config.toml
n_layer = 11
norm_eps = 1e-05
lr_mult_qkv = 0.7
Each number is 128 + 32 x the weight over the matrix's rms, rounded and kept within 0 to 255. Layers, rows and columns count from 0. Numbers have three digits each.

# down: layer 8 MLP down (transposed), 1280x320, rms 0.064, rows 213-250, columns 240-319
# up: layer 8 MLP up, 1280x320, rms 0.0778, rows 214-251, columns 240-319
down213:103169084135142063143102100139081084122130156145164142115125110128149104106105129167122082183152145129152141112087163101092134154109084144139143120116122094127085104126136122132093129148097148109154128102118135118158107194111168149090128159
up214:131171108129135169122078101106071158098155129108091124134156138098110128069143201103158166110041092145147137156187140114171121077114091078162138105127128100167132125184086121124116103143140074141156105154099130087215170152101089130151114107
down214:176112052178090164112123146082153150068135085055142159098064131172200103114092123147183095139117146155108128118060082194138103153137162110083108150158115087121124129146168148126123143071113144102098081158132090072128152078113174092150120136
up215:099145171146146147118085160160111136132152071133175079135164145102138115084091162098097117127153189113130125059110151122129135148149093105134065166136070154137092103140139098118137145150140080075115058143159149141149151122119136121107158160
down215:141195100167109102183125115166113117111082125154144115187090066184145113128088127113118068131134169113087158147120178122014128166120126072123142090134152124088160116127139130076138154133128098131112144112097128096130151084075122107123102112
up216:129174112111124114124107149079109150161144133118130159156119122109097101139172140149090204167121070184050082112189136121138087124088096112073111119053162129115116123189079163150113125157153111118062084093124136147138153131100117119141094105
down216:135147081150115136147139137097105099097154185138095188128117122123123154113088124136170110096048112147204134126119128121111102110126086101156157137202082170144196156133132146042161139122102143130149164168122131157092090122144103143112074140
up217:110149104107116112158130150132132155101127144104090093112133124159120119136163145106114099142156090122131109088117164143076078140147166150086121114118103136114141165163139153170084137124147162086152139146167134078133118129114110119132132129
down217:105132118145154146134168136132131133101071096138158184136116108128134119089086113139166135126094061144134134146130061126186147160141115115160125125169098086120155083132106101101154101102126086124119157134127092077084127120158126136158126119
up218:160098131133046129126161155144095092124165136142124133162104101123157128122111065104173135125164187159140189126175151152193129096134143128083194164215186120111140142157063186167080105073122132131118127197117138142076217143133071107088169096
down218:067111189131125101097065085102122100171102187097160051131158102149132193174091088133148213122111122068187089101073165101103182140154095109105094104109098123127122224147111116146146121145080114164203138095127168118166116082092112122148151140
up219:101137108189118083097125144141107089107154097161153126149095117187129158105135127098115089105187118124164137082179109127070142139158150165118084186170224141132139131100124149120142120082115157132115152098106178130157137143217143172169129131
down219:174132148112140140110118103101086139198145170136111104102141174129120152156121095182113104148098076153103138121134203072126152171165126093123146163083137180189138111135187118082148183119092105103162122171149129115106132139111158112078102127
up220:125137119101151182085122100124128203087117124156130103167122176194107142152100109093116086117070190091119147161172182097089133105116118144054133136128113162148136124136184133116169129192149143123100086191155122135123141136082076173153101108
down220:138097144162146213126103163143183122140096138100139094119080114141117116095140109153155157143113162141111097143142109162150186180154207089141133142110107176169101165102119126095070185146160102104119116150094163119151169110165136085071142085
up221:132132086093089108127100068152097147071145135095060168110157140188097126151123111120104143088142131173122162079103170114142125130108146068101135114136088146118137100141172083167190107094124134189108126089157109124147149157079123177089108177
down221:155120088139131140116128133148153115155179127103129122150107133145095095142078190104148075064146123105084110142105147175144139088117133083168126222158123207136080151038140095140146091089159172096127101124102068080152125164149091154155126126
up222:127152113121083159158131122063121177122106134103166109138169110172161182141142152107110167103188129151091175139142053132119153119140064112118161131140175133150147140107136125142152186086121082137130147062200120112117161178178133127150114134
down222:105108085134109121158177132142133098092162135147119147091127124206143099161101099088126117118149108119137135135135116176135112146133138216081170123122134102169147104163153132100120141037201149137079152124147077140075117126122117079058111084
up223:046165088138114102164118112133165155094094097133122176092137156137158128052148115080099144118147090152094132129133103086137106142076076123064115201174125129147162116148139168183055142125112130107149114148191047102174145143129128108124135204
down223:104105182116064146114099165094099158126127125149082129130155136115115160119158176168104132168161168137146126127128153118133101127167121174111116163161124114150142165139152194185120138112191170158110110115141075115108122107082079105160095104
up224:161118170176129164136149055126161134055093163101092181100095105104113154161126165138142075102164084146063176125110150157157130144114102114135124120114141167128124136145098106149074167159127145086114128089124138121110159085120110111148124101
down224:133180103099093097155107154161091122171179112162128114139130100075129114112134098116086163147089170110173097143076113111109126128102140126096089152129120104110154134135129135109136109128123144148123124163167113089109088190167140158146117142
up225:092100168150105165116153184090138141138090186142096136117100141094129118134152118150184162100139097127150138103092142123065153122127091142150115101123139074154120071097117100114092176162043111151127126131053171158118127145128145089133161092
down225:120137116079121099136112105089075140164148142158103123102106092119113088124164101144126157087165109140113148108093139105151169125141176101153124148116141141055120136157088101111124142136133116062135088153124123103175108147091124124119106152
up226:100112181127148096112174185085086129160116165120111127187163135110138088094085137114131103124095167132079163113112153127188138105118055097117070097138108173211101163170163186140123085133102153097102122145208139165126096131046163176092095119
down226:124143090130119122132022092148104116072182096172153132138129107159108142130152120116131191065134103113141095103129072134132050119163120138141099129131160148119108104049176070117127136097125114151136144108170155142117100123165137113124117142
up227:064152141081128044110123184147109170092058137136107159155176143139162102144132153118158102117044119163171162115128130111100167145116087152105080120155114164179102135121128106156098110156109121158148197162116162161079136141150110145160138099
down227:211101204147118113164124133127139097093147111124161106134070143164125138082149096130141126121131151076079136108106162118176151131223125072170140106076115079118122077108100206111091127108116091125125119142078182103163109133137166126106105153
up228:154183134095041128133147097111080118155100093113167128154152089062148125107156128114130139144065150144160138146080115183152092089105062123129123139071091112091116111102181103070126151206119127124128171108102138157142192130139146126136121128
down228:098147058070136099157121132129097092065144097081132115172164093168200120125153168188156141121180175109120108101121083193099143130160114132144089154147115138157159111110172141159138093044152121116136081067202144116136114121122083092137108161
up229:166167120104158124115131142132112100107104073151148155132158126111199117130121170095118137129142155128150113112086165084076145141083058151091165159133102143133173162132171124100113142105130113133124144145124127124098131134108120140117110182
down229:127148128132122106131121117071147100133145158152193121163141101160132137090121119111062139130089126133171127163169143084098115169077095113167107161109203143143154136081151117117126122068146115119100120106157099057101081125094075156132087124
up230:142165120119187157162082144128175095158060159118172044133098126169087130064139134139070117138129096169079159119120164157104133122134113194113165130105086115092177113130121130148151147135136140113138180104043118115063107156215154097162142109
down230:202129104120162129131093121096144067175147150176123174138155117100117151106081114150128166134103088120123146082128130151187137133113141131077115131097144174164092141090084058140086116141091127107141151114108129200194201129082065112095159134
up231:190114088144108125150138157126105103098119126141173201106130170132170173143108150148107188120101183156125129081185118076149131099132155158086080102158116139118126171147154138055118120102129186155107103162174123147169121113124129077087202121
down231:102137155142134150129131156149112163126130123163130123112163076132127099157102101112158168115124093072118134127110169094104143144122117124113087104169113114143158152138161084100139093121142142139107154097152074171119128123107174118185076134
up232:136161137104135167136075155085132125108103160161098138111183117100144122105117160128156161097162119120123096130156094155133068107121136100134112122108125127123096138088139136123175152068134147119127138154095194121136094170138077120120166144
down232:130095132116058154115114154116083151065084110145073169162114138099084088106167181109101126176080148145136114144139088112097154103118197162118104180140096153113128115062087200093134094117056127150129198115145096179141201117114149098133133138
up233:153145112132125199102129123097116086118111155098038098140052155128177100159161129146090106191126144123152170120165127112107144104144106088212110063152102162148084153136131123143207097151101168130151155108062133156198140100125064144173102129
down233:139102094165121145138103157107094068168093125156177157071146160112162114145141156138143107155097102149121132148090145160143127128134100148146122113166115110155125147178090133075104136103182172160107054145176138159120168071153171132128129131
up234:128102189141099130116176096153093047104110171100141119123140140121172096164126090147100129158116137141198147067129096148072066144087127136168061158177104147086096111173126086145128137152117167165123163074130168176028121179145104141092101126
down234:139101087135135099127133124084125207125183109168098144137089128110117119107135128085091126103151103108108112147149195103143183174209133151107159118097151111140139208080134131136128138065152114116094181153116113113191112103135110155148104147
up235:100179155126117117146072121132117145165164097150121115101124117111120122154180062087145198093130164169087101155095115069136161136126128119088122095103152095160060132148094023154135099159138102156204125190060073136112085142157154090138147136
down235:120062202133156111168144119206168104149125150147088138083126114143152174112124117050100109093112150120094100117136150098128126142093139148129092096140152114143128146170106151119211104092077072135110143078160157147114162087141112141127105119
up236:172144132123140157167146064121115110165182117096143037179126176110109150152163105119071114186113158151136148147092140125134148136139104108146138194115110124131186103111213157124097084154127115125182192132136102166123162139106120114158118190
down236:137188180111103132144127105182105162081114145137196141121100152165145147119124177118048088124155113168166093132109098119160083146081121235100099137133107138172134172083153136138091154105123128143098100138110128110094165087184119156062111137
up237:142187186136132065090123061119158079111180140086111176226136107141154160080093079119166120108113142095125191089104165138126116178017103174096118131121106107124107083100156119128176104130137148120142108169135074170134131142156111094137134165
down237:121132129149112156125134132103101113093080124153143086145088107132138084113107175146167103095144106119138098139135127134161133123124097076133141139165078147127167109107110130153090213075113091164098073187088096105133101134085167130225174181
up238:125155149142129178113099095104187132153169076123111153164109080123138114142105123077141102105127135149104120139137098075091100123098099109083080155085092095176077089188145158113138167092115133154142143123113093173109174086146097103137115164
down238:163082149169150136157096099163158138103178114116122094138138122124098188081137174191110127165160098183157155097127148153144136143189171138151148159146124142131149130146119145143133110102162136130143177121144145143110124186083126108105097118
up239:197153099036114084201184140145160100138073152126127135160098161164095151162154094132141185202109165180094157161138169151139139106113092090140151141110096172124181133159134114091125109167120117082161151132146152123185141107079140113099158145
down239:220136124094064182147097107095177140159139123112101124134133168110132046142124201163132143094095160082182137193085063115130157095159174103099077091134135167115145101083145091133142150082131178126139102138143172150077118158094153161096167124
up240:111152142150149161154150166134149174106100169141109096138137055102144149043136106148118133127108138122118147158137168146105145149172135196138143085128065099122140136141167133079138096181115171080094088100083107083116080126193094156121122129
down240:138111136145120098126091127161111095139141117152095177171150163119128121154152115147130093148143143127125151097092142164142172115086084137099089155108135144125161088132109112184205100117149118136163181161168129089115119163098140134150119127
up241:139150115074158163086088089149143130142122086102066113159142118074090071155168126161075115162084140190190104126112092129102138104131111135117062181144150163129071186118101090083178153162119170160197136139095159148161177120129147098115099125
down241:098125120126140182138119124122156101122145106111133097136128065104106147102156110163126130171212051141107167097153102104125179109127136135108152109131089108090130120083120142167110132147119126122151110078154167135122110135162125120096157161
up242:128122174108112123190136111146149153135086132119124134151187152063126065177086116139112169143122115118160125138109127140173140176107129098087155143126167144168105189109132150115115094125086099175086054158147121108131085132147092099148115181
down242:081096101138188078121093123121121149161198143115141149091191128147100156136133166141133108174105158060164148120143150062179070137112132131189123084113085139157122112134095084108143129129075128099098104113175149139143140112075137160130102113
up243:106127169107152156171089119102133117083117204127128181149128093103079141198120154080162173140147148130115178140210119102135130109092113134110144158119172123178105101172161090065113132123155205114140103139152134166087128156129147083120058140
down243:106094125156157115083058142082168115114119135161143123181144215106108134096121124117131093089170189111101210147157082132146105137166155119155107056159167075132185127084078130112169121099138122156112130075191146101107136106146144159180181208
up244:105170167131153115087099141071187123126161141094120118131119105049108114172155116119182101142129154144127108155157103125097136171120120144103146143145079146116167128112056123072099163118131100116122142108121128114206111125195123164141101134
down244:112175139122143071155165162095087153147190130153128128113160173116097123074154109105107122141159130147115112113138081041087182104134113095115126147151125131124112161194122129098105168147140189101122116157109128110119143126106123126159130108
up245:072153080141114149162102118174068131193113140063093111148101117133136156087155115102124161152100160153174122068158129110182100098175041156131147175093172137160104142129119152134102149170146133146126159125167166123152110107172169093127077140
down245:181116154142197075164104087106159137131116141126124156123109149119150110184102200143163117080152141104127095131123145163130091181107131092071144105167110079088144115130093103135131130081106135090174147100135149154140121122104082098123126135
up246:138119140168159165151171083105103176122104095152075125082201159144156197133082106136143071130127176148159133146104097143133134125109103123115210145186143129117141073119117169058085094138149180137115119079115072100071080157169144117101069121
down246:148138189125068130117100122155139089066091116130144075223099066142158167163165118156130144119123137124093125086124140128086149134149140167136120118124130119153093077135142153163112073158096133119134129131116092153131138075118159149176130133
up247:172167133119085168142075174117080107141135073069205087059178086154151097131113138177113123195163125166124120141146170154132099064156105140148128173078092123122124133100098116126128094120123181115090068155156142120101141166059086081116141117
down247:115147125097097121116175070160175147077124123123079187142106143137127110142102098199129093127160145082134087125098131105095139185117166098129151111171134070115043162149122132117113149136150147138102119153135167099139126126166164149123089131
up248:182135173184120060164108094092064157141203111164146144112161095114144093145088139164134099182123153124093109163136087148131145065092157138128106140123140166152133177154076096116114109156176124137107082137164077125135107155106129072074104182
down248:089135095122096123160147124126105066096119171099096167093092179145135128128122093122173150111131085075107098065103118128156109114124159149083107131161089127127134160133191135057094124112141103104178170133054109126110091151086101185140076104
up249:125107085150109172138117171142102151124172117159111076118107079070092153147181150171124090125150080101108141118105098119148197103117123148055098151164128104117115077131203126093177104073105148112121083124058134121115139114147093138155132139
down249:106103115158124121162101131114083123136109092124110054141137128125117167141163099173132158108114087089156127081117138108139230116148135138136150125160183132113101122145121088133145108127157125173202176200137091123140145110092072134160171142
up250:179105145121134116005050152109123106129091090154110134128118097128141087107034113150117135069153119147142148133140171096153118152080127078129059138163093094151182083105116158099110110142115159132069128124148133101097137180123101107117162120
down250:077131091127177115157157125133156142079147179098158095148155114110102107104168079106098121135146119116101095135092104148168114071140118151100149134121090139128114136149177100133186127104150136108125128151185077146181129139163110133171081124
up251:088143187114101131113084073149153098171098118132081199129105120130154104136143128154120111141134152125126094142167097103163124067091135140101158138203170148179120126167144092133135151164087150104147065111147112110149168122072156119113102135